Weights of a small transformer language model.
Size: 12 layers, 6 heads of 64, MLP 1536 squared ReLU.
Architecture: RMSNorm before each block, rotary positions, no biases in attention or MLP, untied embeddings, local attention windows, shifted keys, exclusive self-attention, capped logits.
Training: a variant of Muon for these matrices, 681M tokens.
Each number is 128 + 32 x the weight over its row's rms, rounded and kept within 0 to 255. Layers, rows and columns count from 0. The size above them is the row's rms in percent of the matrix's.

# layer 4 attention value, 384x384, rms 0.0684, rows 68-103, columns 0-191
size [ 90  94  93  93  88  84  86  91  90  91  86  85  90  86  86  87  84  90  92  90  88  85  87  83  84  89  86  88  86  88  85  94  87  82  94  88]
[[ 86 168  62  98  94 158  97 149 153  98 114  90  78 140 101 109 144 153 114 133 119  69 133 138 130 181 108 189 112 176 167 130 141 126 140 107 100  85  82 136  64 131 164 128 170 122  92 114 122 112 137 119 134 166 112 110 103 135 164 132  81 110 153 135 125 112 108 142 120 140 116  90 112 136  86 139 165 114 147 117 162  55 126 147  95 139 132  90 105 132 119 131 137 152  64  41 136 172 129 141 144 141  15 100 131 167 123  88 139 116 141  72 152 120 155 133 162 166 113  97 126 127 126 103 176 105 124 139  76  97  90 150 133 143 151  75 156 124 168 156 108 158  96  99 171 156 135  68 169 114 154 116  91  92  39 157 108 177 169  93  96 114 101 126 116 164 171  89 142 111 109 145 131 136 130 139 117 119 162 132 137 117 139 128 179 150 128 131 179  95 158 103]
 [ 85 146 149 155 198 162 104 154 138 137  55 152  96 112 116 138 147  78 178 120 130 126  81 154  97 121 104 177 165  80  65  98 108 136 144 148 119 110  78 107 114 129  96 155  71 129 131  89 166 151 199  69 167  88 133 121 137  77 110 117 120 105 148 126 174 164 147  99  91 168 157 107  65 122 106 138 164 162 166 143 147 141  92  55  97 152 126  85 168 137 152 191 160 190 115 128 143  96  89 127 142 141 119  84  94 138 139 120  78 177  92 145  59  97 144 139 186 162 151 106  96 135 110 173 234 126  92  99 103 145 143 138 149 173 112  83 119 169  92 130 128 112 141  85 136  98 105 111  99 152 147 131 167 104  99 146 153 138  97 146 133 116 135 101 126 151 119 134 138 134  93 138 111 107 143 154 171 125 117  77 145 141 110 122  85 125 129 106 142 113  85  99]
 [145  84 103 152 110  91 119 189  62 153 180  93 165 177 135  74 112 139 142 108 122 159 111 140  50  97 161 117 131 118 141 149  95 140 104 147 130 125 110 140  86  93 170  68 206 169 169 101 139 199 135 137  96 140 114  99 120 137 102 176 117 170 121 102 150 148 109 110  88  59  97  86 118 131  97 107 103 100 101 179 105 116 116 112 101  51 179 124 115 185 117 132 166  52  62  83 130 180 158  79 155 132 139 151 115 122 119 157 166 182  97 151 118  94 169  57 129 119  90  98 157 144 101 157 146 126 118 167 160 148 136 145  31 100 112  80 172  40 148  92 126 132 103 126  84 137  98  94 130 103  99 107  93 145 190  99  98 111 191 110 190 113 181 143 136 102  99 114 142 160 133  95 143 123 115  78 188  96 117  74 159 113  37 113 161  87 136 150  96 124 122 129]
 [153 125  53 140 171 133 123 100 107 110 148  93 128 160  81 104 113 135 170 138 167 110 162 145 129 224 107 125 130 124 100 178 135 160 180 145 180 102 158  88  95 112 120 168 134 115 146 124 145 145 142  91  98 173 165 108 133 117  66 172 130 115 125 139  50 151 128 139 157 116 186  98 116 124 118 154 115 145 110  75  99 102 186 141 119  84 159 117 166 107 111  48 164 115  83 130 140 153 134 117 103 150 177 112  78 142 105 113 163 119 176 124  94 149 125 107 140 127 120  80  80  88 126 125  99 120 121 105 146 116  98 109 126 121 106 178 156 172 111 155 103 132  80  74 124 182 149  78 169 122 158 140 133 164 138 130 115 148 143 124 122 123 109 151 168 137 155 114  83 121 118  49 124 127 143 134 115 119 100 152 134  82 122 136  16 116 121  93  80 108 119 157]
 [148  84 121 139 152 128  75 162 143 175 148 119 153 113 187 119 136 116 113  97 159 131 168 109 125 150 130  80 141  98  60 146 185 103 140 152 159 126  75 138 118  92 143  86 133  83 135 171 134 120 189 149  98 157 184 118 113 123 107 115 160 157  69 103 140  80 114 147 106 106 191 104 140 120 138 118 153 122 164  99 161  95 121 105 143  63  81 164 145  47 129 153 118 105 148 103 187 122 139 151 142 119 207  76 113 143 136  99 116 129 175 117 178 109 149 149 144 135 142  99 114 130 103 109  88 137 143 109 115 142 123 191 135 178 115  87 183 102 109 153 112 152 145  94 152 108 137 180 106  98 139 142 110 155 137 148 161 133 155 137 129 118  87 148 152 163 133 126 105 130 147 127 118 153 137 165 134 190 116 115  98 119 117 161 153 120 131 104 157 115  76 183]
 [154 147 153 165 160  63 102 152 155 142  72 115 156 123 123 139 145 138  98 137 163 103  93 132 141 143 126 115 106 151 110 155 103 105 149 127 111 131 140 130  82 149 161 135 157 187 167 129  84 108 164 176  72 170  92  52  96 129 110 123 101 103 136 123 116 117 135 122 137 155 130 156 158 172 157 147 114 104  56  92  80 183 124 125  99 109 118 138  92 111 163 143 151 182 111 108  85 107  79 162 149 102  77 127 148 126  26 146 163 196 101 147 170 168 104 165  86 114 166 171 138 171 145  93 121  94 104 146 147 116 112 110 139 140  98 195 165 164 139 104 116 122 159 141 112 122 123 159 172 117  81  87 153 141 147  93 172 139 171 139 120 143 167 129 132 149 166 123 106 171 147 128 151 104  85 142 155  84 184 174 117 158 137 140 142 113 144 192 137 111 193 133]
 [108 101 189 146 121 175 108 107 138 109  81  87 142  92 115 135  89 147 170 103 136 125 139  93  98 139 151 122 155 110 175 140 179 194 144 106  93 183 168  80 108 161 150 121  94 117 109  78 190 163 119 127 158 118 167 127 142  86 157 106 180 100 112 100 122  94 204 129 104 117 143 162 188 135  61  87  91 137 161 108  79 108 130 107 108  96  84 122 127  72  56  55 101 164  60 100 169 118 160 134 114  89 151 105 173 129  91 127 133 124 110 112 168 111 136  86 141 147 106 157 173 123 139 169 161 117 132 146 152 120 133 165 141 174 151  78  97 136 126 119 143 155 187 136 173 157 171 138 134  93 127 143  84 146  94 141 180 152 127 109 161 141  96 134  75 138 110 153  82 132 117 167  96 151 124 119 147 157  45 178 103 149 163 143 158 151 153 162 108 186 118  97]
 [104 103 110  87 122 135 128 116  72 179 156 187 149 161  95 119 147 151 106 125 140  76 138 117 110  78 149 157 120 141 107 146  81 190 117 133 146 138 114 144 107 209 120 167 140 133 188 122 118 162  89  84 173  85 132 130 143 144 100 124  96 140  65  80 102 108 172 179  73  97 120 154 134 160  98 132 130 124  94 100 150  92 171  40  89 204 112 105  16 143 145  85 145  87 112 138 130  80 143 162  91  60 122 146 162  95 181 143 128 126 156 174 123  67 153 146 166 166 109 135 130 160 131  93 116 106  87 140 109 133  99 160 157 137 112  98 101 129 109  88 192  81 118 139 158 119 117 121  95  86 149 128 142 118 133  84 118 128 132 134  83 128 123 135  70 102 155 136 131 186 126  48 138 114 130  87  63 111 160 114 215 135 150 181 147 155  83 146 129 166 149 104]
 [156 102 130 160 155 145 100 165 131 162 160 196  90 144 138 112  92 132  84 119 142 124 173 145 144 111 150 170 103 160  97 119 168 192 106 109  66 109 162 120 127 163 139  95 180 140  72 143 134 134 162 113 144 154 111 113 153 163 111 172 116 153 209  73 129 122 113 128 156 112 134  72 117 162 138 129 112 125 162 135 137 153 104 151 131  44 141 124 115 100 111 102  61 113 102  88 127 136  82 117  51 146  57  95 105  71 108 143 172 157 154 139 128  68 125 148 174 142 193 156 130  90 196 150 124 136 172 168 104 110 111  91 117 111 126 119 105 174 156  78 202 125  98 176 139 145 153 152 139 127 111 115 113 101 135 156  93 152 162 169 189  79  87  84 126 142 170 110 144 106  81 104 124 116  75 149 123 184 113 102 125  94 119 109 158 134  82 112 141 110 174 159]
 [ 83 109 171 102 156 149 115 135 154 139 107  87 179  97 113 118 137 141 100 145 141 119 111 127  75 192 146 137 131 106 164 201 130  78  76 122  82 160 113 175 144 119 148 118 102  95 109 149 170 112 132 166 138 107 142 121 191 177 164 123 136 166 184 113  92 109 171 152 105 151 111 100 103 117 122 106 181  99 129 127 113  96 137 136 129 229 192  70 162 136 129  94 109 151  59 155  90 143 158 133 115 157 153 131  65 114 107 113 162 166 130 180 172  73 130 134 105  78 122 154 160 123 150 128 146 120  88 187 130 114 134 169 104 183 165 146 124 124 139 121 133 130 148  82  91 156  85 151  97 169 103 178 132 141 120 151 196 119 119 115 144 224 130 105 182 157 159  97 186 138 115 159 153 140 130 100 114 161 131 155  52 123 197 128  88 202 175 158 122  82  44 142]
 [ 93 200  96 106 104  69 178 156 153  80  93 109 165 125 139 125 104  97 159 168  71 129 108 173 103 168 143 155 141  85 118 170 126 144 164 106 102 151 167 148 149  71 128 117 146 128  88 111 116  79  94 114 166 152  76 134 116 197  93 121 161 118 154 151 152  75 165 169 130 115 106 159 134 149 144 110 109 123 132 154  40 113 114 122 111 118 108 116 128 181 129 130 116 160 119 162  85 153 106 114 131 150 161 149 160  95  90 130 133 114 197 100  97 130 135 152 125 109 157 160  97  90 149  72 109 140  97 142 123 124 170 103 151 146 197 107  80  93 127  75 137 175 148 150 112 101  93 156 112 117  70  84 146  94 163 135 141 102 162 135 225 182 112 127 124 181 122 147 119  91  67 100 104 121  78 121  60 172 129  97 137 103 141 108 125 126 138  85 113 173 142 167]
 [150 107 104  95 140 126 140 125 139 140  59 117 120 164 141 128 129 136 152 154 102 110 159 142  94  79 164  94 107 183  94 188  92  93  98 159  97 132 158 150 110 129 136 161 158  92 206 106 126  54  65 163 153  85 125 138 138 136 155 144 140  51 111  96  66 124 143 167 132 109  86 131 120 185 134 161 150 171  97  85 104 118 122  96  98 131 158 119  99 124 155 127 147 152 146  69  56  99 102 175 153  81 131 110  97 111 182 200 121 147 120 114 120  92 154  83 103 167 164  78 160 167 105 125 100 115 121 123 124 136 144  99 199  77 115 102 124 121 103 113 107 145 106 137 150 161 112  98 116 142  81 108 134  73 194 144 122  81 135 128  84 128 118 112 102 116 124 140 128 168 146 141 138 142  97  63 146 150 121 124  94 153 172 143  62 143 106 104 102 142 164 152]
 [158 118 200  74 146 113  89 141 156 126  59 112 157  84  91 214  85 169 112 163 130  92 166  99  98 134  80 103 152  78 138 163 155 109 177  95 127 139 150 128 102 109 144 126  56 154 124 188 142  93 143 116 112 120 131 132 161  95  52  95 130 144 106  94  99 164 138 107 106 145 132 112 106  64 114  90 148 130 164 157 121 140 124  88 126 152 142 169 120 146 146 135 130 129 146  82 159 155 131 149  66 146  51 109 153 172  46 132 149 119 119 178 148 166 116  86 125 102 105 153 151 116  95 116  98 140  88 103 131 113  98 132 166  88  92 141 101 161 144 126 116 122 129 139  99 165 114 159 149 138 129 127 142 184 169 150 114 136 104 113 139 135  93 111 138  79 130  93  95  70 134 117 100 127 123 142 118 192  89  46 132 129 162 136 137 140 154  68 147 135 137 150]
 [ 87 136 168 129 135  72 177 130 150 144 122 138 124 143 107 199 118 178 147 140 153 124 116 113 140 148 150 115  99 125  86 110 135 110 136 113 157  83 113  69  99 127 131 163 156 100 159 210 137 151 151 154 143  97 155 136 168 110 140 176 148 141 133 191 122  77  35  75  96 153 192 127 155 180 113 115 149 121  88 173 157 104 150 114 140 131  98  85 159 154 127 207 109 115 140 174 116 110  75 155 125 135 158 130 107 123 190 148 107 160 168 108 167 112 118 133 150 185 203 132 127 162  91 136 211 132 116 156  93 136 131 136  91 143  90  57 133  99  75  69 139 144 122  82 140 133 105 171 130 138  55 131 135 158  92 126  98 133 121 180 143 192 117 149  50 191 176 145 172 117  85 105 126  91 135 184  87 210 151 131 114 143 169 162 198 171 155 198 162 120 115 121]
 [119 125 135  69  97 133 126 159 152 128  90 104  91 146 123  88 187 200 111  86 105 128 107 149 159  93 105  66 115 132 101  47  95 199 138 124 155 187 116 100 131  80 127 112 115 125 133 110 167  86 113 144 135 129 135 130 100 105 126 114 169 152 133 116 160 153 123  97 119  97 108  74 149  98 124 165  98 205 133 175 159 141 125 124 126 135 175 124 129 116 130 122 167 117 157 134 116 156  83 139 213 116 132 143 113 148 141  99 206 184 113  98 109 107 161  55 118 126  59  85  93  74 172 106 129 216 158  75 187 103  99 166 106 113  58 151 111 139 156 105 198 196 104 151 163 169 111 129 122 118 147 121 103 133  98 150 151 102 131 110  35 113 125 117 187 117  79 148  71 152 129 120 129  74 112 102 173 115 130 137 145 141  99 116 127  90 156 108  55 122  82 119]
 [110 124 127 186 141 106 117 134  77 188 174 116 111 176 151 148 142 158 144 164 117 110 116 126 130 149  98  87 102 151 134 150 181 136 113 136 150 138 177 168 154 135 108 109 164 202 181 124 122  85 150 127 101 119 133 153 172 136 158 160  84 113 201 176 120 137 163 144 129  91 157 162 124 219 146 167  83 142 155 114 148  65 131 132 138 109 144 142 136 132  84  97  89  74 155 136 121 117 117 122 144  40  89 152 105 160 127 134 150 122 152  97 173 111 116 178  92 125 172 119 147 117 116 109 128 115 111 183 103 121 153 106  96 165 174 128 145 143 172 131 149 133 116 130 124 159 152 138 208 111 114 124 198  95 149 121 134  83 131 101 136 155  92 129  80 161 193 152 206  91 141  32 111 111  58 153 177 136 135 162 155 130 107 143 175 158  56 147 121  62 123 113]
 [ 97  91 169 112 207  66 114  97 127 150 132  96 124 117  99  89 105 121 130 138 133  76 103 120 102 183  62 109  94 101  97 100 144 157 137 147 134 130  76 177 127 122 160 175 104  92 136 101  97 168  94 143 119  89 103 129  95 136  88 122 125 143  65 179 106 141 163 145 124 137 125 103  86 104 166 116 128 139 157 170 193 125 126  74 135 134  58 119 133 115  88 124 132 171 170 138  58 194 125 127 128  89 160 135 138 168 136 137 130 123 116  89 154 149 120 166  78 118  50 192  97  73 144 104 140 131  83 113  99 170  95 128  95 133 152  70 110 122 154 187 151 171 168 110 164  97 134 126 137 162 119 103 140 115 109 148 149  99 119 181 173 108 114  99 134 115  93  84 107 141 145 176 111 135 202 181 144 114 100 141 100 117 118 115 114 168  81 130 128  96 161 106]
 [167  93  84  99 155  83 157  69 143 129 163 182 132 142 157 146  82 112  78 126 187 147 138  69 163 169 135 130 150 142  89  82  82 173 178 147 118 151  90 128 107 144 119 154 169  72 132 121 119 143 136 102 122 105 145 157 165 105 110 115 162 119 102 117 176 114  66 154 140 193 169 115 101  75 115 130 111 128 169  87 116 178  68 127 167 102 144 128 181 120 181 118 159 100 101  89 144 134 149 116 162 116 113  87 120 110 156  78  73 127 155 120 119  90  97 110 111 107  69 116 145 128 176 115  96 137  73 172 116  83 121 143 148 158  97 144  92 103  88  80 182 167  92 123 104 126 155 128 145 167 148 150  83 135  79 137 127 144 141  80 119  75  71  49 126 141 202 163 140 168  61 143 123 162 133 135 127  72  84 102 157  89 128 115 161 158 109  97  98  90 117 139]
 [116 156 143 123 158 121 106  83  34 135 103 126 142 112 119 108 174  39  97  98 109 132 187 119 138 152 169 155 104 116  49 177 118 124 176 124 120  79  62 118 141 151 167 128  76 168 205 141 184 115 125 128 141 117 175 131 125 187 161 128 160 130  93 114 109 117 155  63 107 141 109 186 162 144  92 151 154 172  90 174 132 150  94 179 130  89 136 134 108 153 115 135  98 162 153 121  46 170  84  97  99  99 174 180 160 119 114 185  91 144 139 110 154 150 134 131  89 106 133 135 159 132 136  71 140  84 118  84  98 115  96 160  42 165 117 138 147 142 121 142 123 171 122 146  56 104 129 159 159 124 151 141 103 204 176 153 129 156  99 110 128 176 117 129 108 161 147 128 115 159 169 118 125 136 105 133  94 175  73 136 102  96 167 157  95 128 137  79 140 144 105 144]
 [149  97 148 130 149 151 195 125 159 153 161 101 120 112 159 140 147 123 134 139 156 145 153 155  85 120 152 107 154 203 160 154 161 132  65 130 178  75 127 185 182  95 161 116 182 156 122 115 102 150 155 151 164 106 159 125 133  95 176  74 143 122 115  91 140 104 151 117 153 176 152 130 124 101 227 142 167 138 115 151 151 147 167 165  78 193 145 105  77 132 190 107 146 185 166 120  73  70  89 140 128 156 139 114 151 139 121 173 127 124 125 139 124 131  66  92 153  88 142 140 119 204  81 105  70 154 148 135 118 167 141 143 172 141 115  72 152 108 154 163 118  92 137  60 133  91 152 100  86 123 143 154  62 161 138  79 127 142  83 118 119 142 153 175 151 142  76 142 197 131 177 167 114 111 123 137 173 122 141 113 105 110 109  76 132 133 130 121  65 156 143  77]
 [127 181 158 132 139  69  93 126 141  64 140 115 125 125 139 154 101  61 123 164 124 164 151  97 128 166 115 145  99 101 146 192 112  86 149 140 125 128  80 158 109 134 128 132 119  68  92 136 196 158 162 184 156  74  92 140 138 142 118  95 192  59  82  59 111 173  94  92 160 143 113 106 167 129 104 129  89 169 111 152 129 150 133 172  96 141 125 134 140 173 104 154 106 107 120  63 152 155 148 191 126 129  85 109 104 188 127 118 129  65 109 118  85 122 153 113 127 180  62  97  94 103 140 126 172  94  66 142 166 102 178 107 124 154 114  81 111 108  88 147 137 110 106  80 119 140 139 117 138 130 141  79 190  90 182  89  55 110 132 178 107  67  69  75 165 114 140 125 136 152 113 201 112 140 120 121 121  98  85 103 164 102 110 109 143 170  93  99 140 131  74 142]
 [111 121 131 130 107 114 136 162 218 104 111  99 160 115 126 167  85 117  99 161  99 111  81  88 119 105 150 131 173 106 122  86 128  96 134 131 137 130 172 111  63 100 103 142  97 115 107 114 145 115 244 131 122  98  88 148  95  66 128 127 144 148  91  80 113  85 158 208  97  85 116 183 119 146 144 125 150 103 117 206 168 117 132 140 120 157 150 116 165 131  89  95 159 207 147  60 117 122 116 144 132 132 166 152 133 165  90 137 174 110 201  96 167 154 156 150 153 123 119 132 166  99 104 151 160 154 137  84 112 113 149 111  97 153 108  92  99  97 155 171 143  81 175 106  74 137 146 145 147 102 161  60 111 143  99 164 150 186 101  80 105  88 156 193  93 170 139 121 131 117  97 176 119 101 159 132  59 107 150 161 148 126 159 160  97 164  81 109 197 126  72 141]
 [154  82 106 169 108 206  69 138 159 158 139 117 136 161 118 108 159 145 100 187 120 140 139  97 118  71  91 201 179 115 142 144 143  66  58 138 134 163 152 111 152 177 143 148 104 109 132 122 175 130 186  94 127 151 111  95 161 113 129  51 123 146 180 109  98 129 138  85 125  81 125 152 211 146 123 133 141 146 130 110  93 130 101 151 157 121 144 146  96 120 158 145  93 153 105 132 105 116 129 176 120 140 146 139 158 131 172  85 140 131 120 175 137 138 124 118 138 195 103 129  98  94  78 130 162 132  69  97 128 141  63 142 107  74 127 117 143 107 117 158  95  57 122 144 148 116 126 150  85 120  97 144 181 146 216 140 167 158 136  77 156  51 164 151 144 116 135  91 125 119 130 146 133 129 153 163 138  97 129 162 121  91 157 159 168 156 159 112 102 143  99 184]
 [109 203 105 100  67 126 181  79 112 131 104 134 170 163 122  89 163 127 146  50 116 106 132 192 138 118 150 126 142 150  81  96  95  83 125  91 143 177 125  88 163 114 187 132 138 124 106 152 144 141  62 125 130  86 104  93 173 133 146  66 140 128 117 112 101 158 165  76 189 107  58 229 187  81 157 131 175 146 103  77 112 158 105 132 157 141  91 116 143 108  87 150  96 127 151 172 132 115  90 126 131 134 104 119  93 190  82  92 173 121  99 150 101 121 107 102 144 131 127 144  91 147 129 142 100 173 156 212 145 153 180 145  86 163 199  61 123 177  65  98  75 157  94  99  96 107 122 120 171 115 169  98 186 172 164 134 118 109  67 116 147 162 130 178 111 118 122 185 119  80 168  81 106 163 140 164 155 120  89  89 115 135 134 108 127 137 133 135 107 125  86 119]
 [ 99 112 102 112 196 156 101 135 125 118 169 159 128 141 129 115 140 111  88 145 157 115 162  80 168 122 129 209 122 180  99 109 142 133 117 151 103 120 118  55  75 132 127 112 133  54  80 126 118 160 133 153 192 114 161 101 110 139  97 123  96  45 123 133 133 144 193 135 132 118 127 167  61  86 140 135 185 188 141 194 143 187 161 143 131  82 138 161  62 135 126 131 148 133 139  35 117 139 111  76 121  95 123 140 112  92 157  75 154 119 197 136 155 109 127 100  91 137 166 138 156 167 137 133 105  96 124 140 109 164 122 112 164 149  86 163 148 130 153 125 115 142 129   0 110  84 154  73 161 135 165 134 139  75 135  71 124  96  83 146 153 143 104  99 116  98 102 106 113  90 138 164 137 155 120 144 128 131 112 191 123 120 126 100  88  63 106 146 148 144 149  91]
 [179  68 153 167 115 134 107 135 122 176 138 147  89  68 104  63 169 127 125 107 102 101 112 112 122 139 141 156 176 180 149 125 159 149 119  32 119 144 139 125 105 196 131 164 162 141 115 138 134 171 127 121 157  75  77 111 183 136 119 119  80 133 117  86 175  84 153 125 120 151 156  95 144  84 167 102 164 107 154 142 118 103  66  76 127 137 162  47 165 100 128 137 161  92  58 105  66  95  90  73 177 124 154 137 145 146  95 129 167 160 125 118 154 149  91 159  94  65 128 153 190 124 113 165 142  70 106  87 157 170 141 116 119 132 147 167 166 135 129 174 108 141 112 123 122 187 107  92 157 138 146 136 143 117 121 112 100 133 168 106 116 145 167 135  69 153 169 152 154 192 134 138 144 106  97 168 132 157 137  71 192 108 113 141 198  66 113 185 104 100 136  96]
 [164 104  98 165 140  98 131 154 202 106 123 140 109  82 117 126 107 119 149 124 103 166 180 170 124 121 116 113 123  99 202 113 106  83  46 135 153  95 178 109 185 123 163  86 132  84  59 138 183 136 163 127 123 118 144 155 119  99 156 103 122 166 103 175 163 102 153  74 115 132 159 159 122  78 129 148  84 126 116 147  99 135 137 139 102 180  81 157 114 139 106 104  85 110 118 164 146 133 129 151 107 152 123 110 102 115 156 148 139 178  92 142 159 124 153 154  92 132 104 147 108 103  76 202 139  89 167 123 156 106 141 133  91 109 168 144 133 140 155 130 140 118 145  91 185 100  53 102 144  96 110 117 163 136 112 198 151 130  78 104 111  67 140 121 155 116 137 143  78 150 146  90 151  76 142 137 140 127 139  94 121 102 174 125 119 108 131 137 104 126 122 150]
 [ 93 114 113 156 102  91 166 147 209 124 147 113 107 177 163 184 114 150 109 163 141 126  90 129 109  81 119 104 199 166 120 131 122 175  87  58 142 113  92 118 159 128 130 167 127  99 105  82 168 148 163 103 108 115 114 187 116 142 129 141 174 126 138 112 192 107  78 133 115 116 147 147 114 127 114 111 171 132 149 161  80  85  90  69 147 209 156 160 129 252 151 134 155 127 136 176 190 195 137 106 100 155 132 161 175  99 108 107 133 138 122 143 176 157 102 108 148 134 163 207 155 124  68 143 109  68 185 157 131 175 141 201 131 150 151  95 137 176 201 133  49 114 144 136 144 130 145 146  95 147 133 184 142 128 122 126 141 180 138 149 138 123 139 171 130 102  98  96 137 151 135 166  86  92 179 156 111  92  96 126 231 114 136 114 179 128 129 116 101 152  83 169]
 [143  86  91 158 109  66 181 131 167 148 136 124 127 110 155 185 127  79 147 139 141 134 143 111 135  73 106 152 156 153  83  75 168 154 135  56 128  84 115 194  94 151 190  99 113 143 149 107 135  80 149 135  86 119 161 108 152 117  81 115 189 103 152 138 124 123 157 195 164 106 123 131 161  47 169 120  99 126  87 128 126 121 155 134 155 141  85 116 148 172 216 190 123 117 125  56 122 133 191 153 115 153 137 143 131 151 120  96 137  86 150 131 148 135 173  76  73 145 104 143  92 160 127 116 111  87 118 169 140 138 115 134  97 145 129 117 108  75 155 104 155 135  97 158 164  92 114 114  66 104 125 133 153 185 145 121  73  88  97  93 123  79 108 152 156 119 108 131  84 186 126 106 119 104 126 110 123 102 100 117 122 135  64 139 177 158 120  99 157 132  61  93]
 [166 118 142 105 141 178  88 146  43 115 183  69 145 163 152  80 143 143 192 151 208 160 174 125 143  87 109  62 161  93 112 146  92 146 101 111  98  76 137 124 121 156 129 181 132 164 168 110 129 122 159 166 115 138 144 172  97 147 156 119 144 120 103  82 145 143 155 181 137 144  92  94 124 132 165 120 117 151 100 159 132 149 136 139 110 153  95 109 128 143 189 194 160 174 126 147 124 104 127 105 115 133  84 119  58 127 159 132 164 150 142 148  98 209 123  79  93 180 129 103 122 144 130 166  89 102 134 131 172 156 198  99 112  93 129 161 124  96 147  63 134 206  98 151 140 126 146  85 147 133 171 165 151 120 116 140  88  89 121  89  86 170  72 126 122  67  55 119 108 177 113  89  89 119 124  84  80 148 205 141 119 170 110  82 147 132  88 129 137 100 126 112]
 [100 105 146  92  97 154 127 142  54 161 103 179 108 122 112 107 126 142  78 175 165 102  97 145 200 150 114  84 156  87 113 143  74 210 152 130 170 153 133 126 141 149  93 138 152 100 109 155 147 141  68 124 125 117 180 102 105 126 104 169 153 126 155 140 182 163 110 128 140 123  92 140 125  91 105 100 110 137 102 177 158  55 160 159  91  51  64 130 100 185 134 164  74  71 132 140 112 121 111 120 173 160 123 103 197 146 103 159 144 117 160  88  57 173 149 144  83  52 143 155 119 142  98 118 129 111 124 172 135 196 125 105 108 110 109 138 101 101 143  91 101 135 146 159 115 139  85 155 158  98 145  94 103 207 112 132 168 103 127 109 127 121 171 165  88 171 128 170 144  75 156 122 179 162 103 138  73 165 138 136 134 117 117  79 151 163 112 140  98 170 128 118]
 [176  99 102 156 143  96 103  34 191 121  88 171 143 181 104  62  93 119 145 137 111 156  88 106 108 162 147 161 116 104  91 114  86  78 104 129 152  89  66  80 105 161 166  78 176 110  74  55 126 161 133 120 116 161 175 135 165 135 147 153 116 137  66 162 114 143 153 124  97 131 154 139 159 160 122  90  89 154 159 147 104 136  87 151 133 163 113 137 186 119 124 134 104 112 145 195 194 149 124  92 101  99 182 116  93 157 132 160 141 109 114 109 108 143  87 126 130 112 115 123 118 138 179 144 149 119  63 109 129 162 207 156  95 165  95 145  97 180 131  99 106 136 142  95 133 163 119 142 145 131  84  80 111 157 230 164 142 113 131 158  82 163 129 113 113 195 160 143 108 115 137 101 170 116 146 111 156 142 120 120 106 137 118 147 228  82 163 124 119 108 161 166]
 [140 119  84 132 117 115  85 137 161 142  81 170 171 109 130 151 140 137 165 141  76 167 144 141 125 105 155 209 169 175 152 167 138 120 106 106  79 112 108 112 144 105  85  98 111 147 200 107 138 110  91 113 194 155 127  97 171  80  85 173 112  83  95 134 165 127 115  86 108 102  91 207 109 130 154 111  95 161  92 132  87 190 132 153  95 172 141  63 134 120 153 104 139 150 156 110 121 149 102  87 120 204 135 151 106 109 110 122 121 120  94 146 121 121 137 102 188  97  89 150 154 101  89 162 191 167 109 151 158 105 132 147 114 158 140 143  76 152 178 144 200 131 135 117 143 120 118 111 132 178 133 102 149 156 100  78  83 163 129  86 105 180 109 128 106 149 102 142 110 119 146  93 143 176 201 145 134 142 177  55 105  92 138 175 189 143 123 140 134  88 128  89]
 [107 129  66  52  78 116 109 146  84 165 123 123 177 155 130 188  72  80 107  88 145 215 131 137 138 121 132 114 143 177 160 142 127 153 114 107  79 186 148 104 217 102 135 138  71  72 101  66 127 118 161  94 131 113 177 204 131 119 175  73 135 110 137 131 127 101 122  72 121 137 130 119 161  59 153  92 115 106 183 149 174 120 104 103 137 163 123 124 149 156 163 137  68 123  87  94  96 123 142 130 116  93 125  98 157 119 126  93  89 150 143 127 206 166  86  72 150 159 127 145  83 133 119  93 153  97 126 172 133  62 121 158 127  96 160 186 112 131 126  96 142 160 104 158  80 107 144 139 129 132 143 116 129 117  83  61 165 112 171 152 180 124 162 184 111 180 135 169 151 167 131 162 145 170 116 144 113 105 102 100 152 150 123 149 138 104 152 104  95 156  79 101]
 [118 113 111 119  89 134 110 149 108 101 142  37 152 152 104  85 178 180 122 127  85  65 135 176 122 126 123  94 171 157 172 142 116 158 162 122 146 123 136 115  72 101 128 141  67 137 135 145 136 197  78 135 147 127 152 115  74  96 153 147  68 166 183 131 126 118  92 167 181 125 131 140 135 171 187 175 126 123  84 150 140 163 112 146  95 144 142 125 202 148 117 103 140 130  96 134 109 190 215 104 120  98 167 189 208 169 108  91  92 131 101 119 112 158 113 148 132 168 156  87  72 136 183 118 109  96  86 161 116 131 112  85 202 131 138  88 118 136  95 130 132 134 154 133 150 154  91 111 105 137 119  97 104 119 150  56  99 128  99 156 108  81 129 122 144 175 135 146 108 126 165 118 102  94 108 118  81 180 140  88 135 101 140 103 138 123 141  84  65  59 112 150]
 [116 179  69  87 161 168 122 139 118  99 164 189 167 119 117 111 151 138 147 120 163 108 125 146 162 164 143 112 122  38  74 139 107 137 118 118 187  60 142 180 145  53 144  92 121 117 142 110 126  97 214 106 149 122 109 142 129 126 140  74 146 123 176 116 129 116 120 184 166 124 122 116 166 169 182 189 120 143 131 142 118  74 141 166  68 122 156 111 119 159 170 122 169 124 113 124 128 130 160 151 130 107 118 126 145 104 125 143  95 117  93 179 115 100 164 173 114 196  80 156 137 120 166 118 145 130  93 121 148 184 114  92 124 118 120 128 109  84 127 125 161 144 158 151 101 172 114 111 110 138 100 163 124 127 117 117 117 124 137 127  99  80 126  73 170  78 190 193 190 110 111 152 120 124 123 142  79  92 151 166 110 142 165 152 170 156 129 136  96 138 167 117]]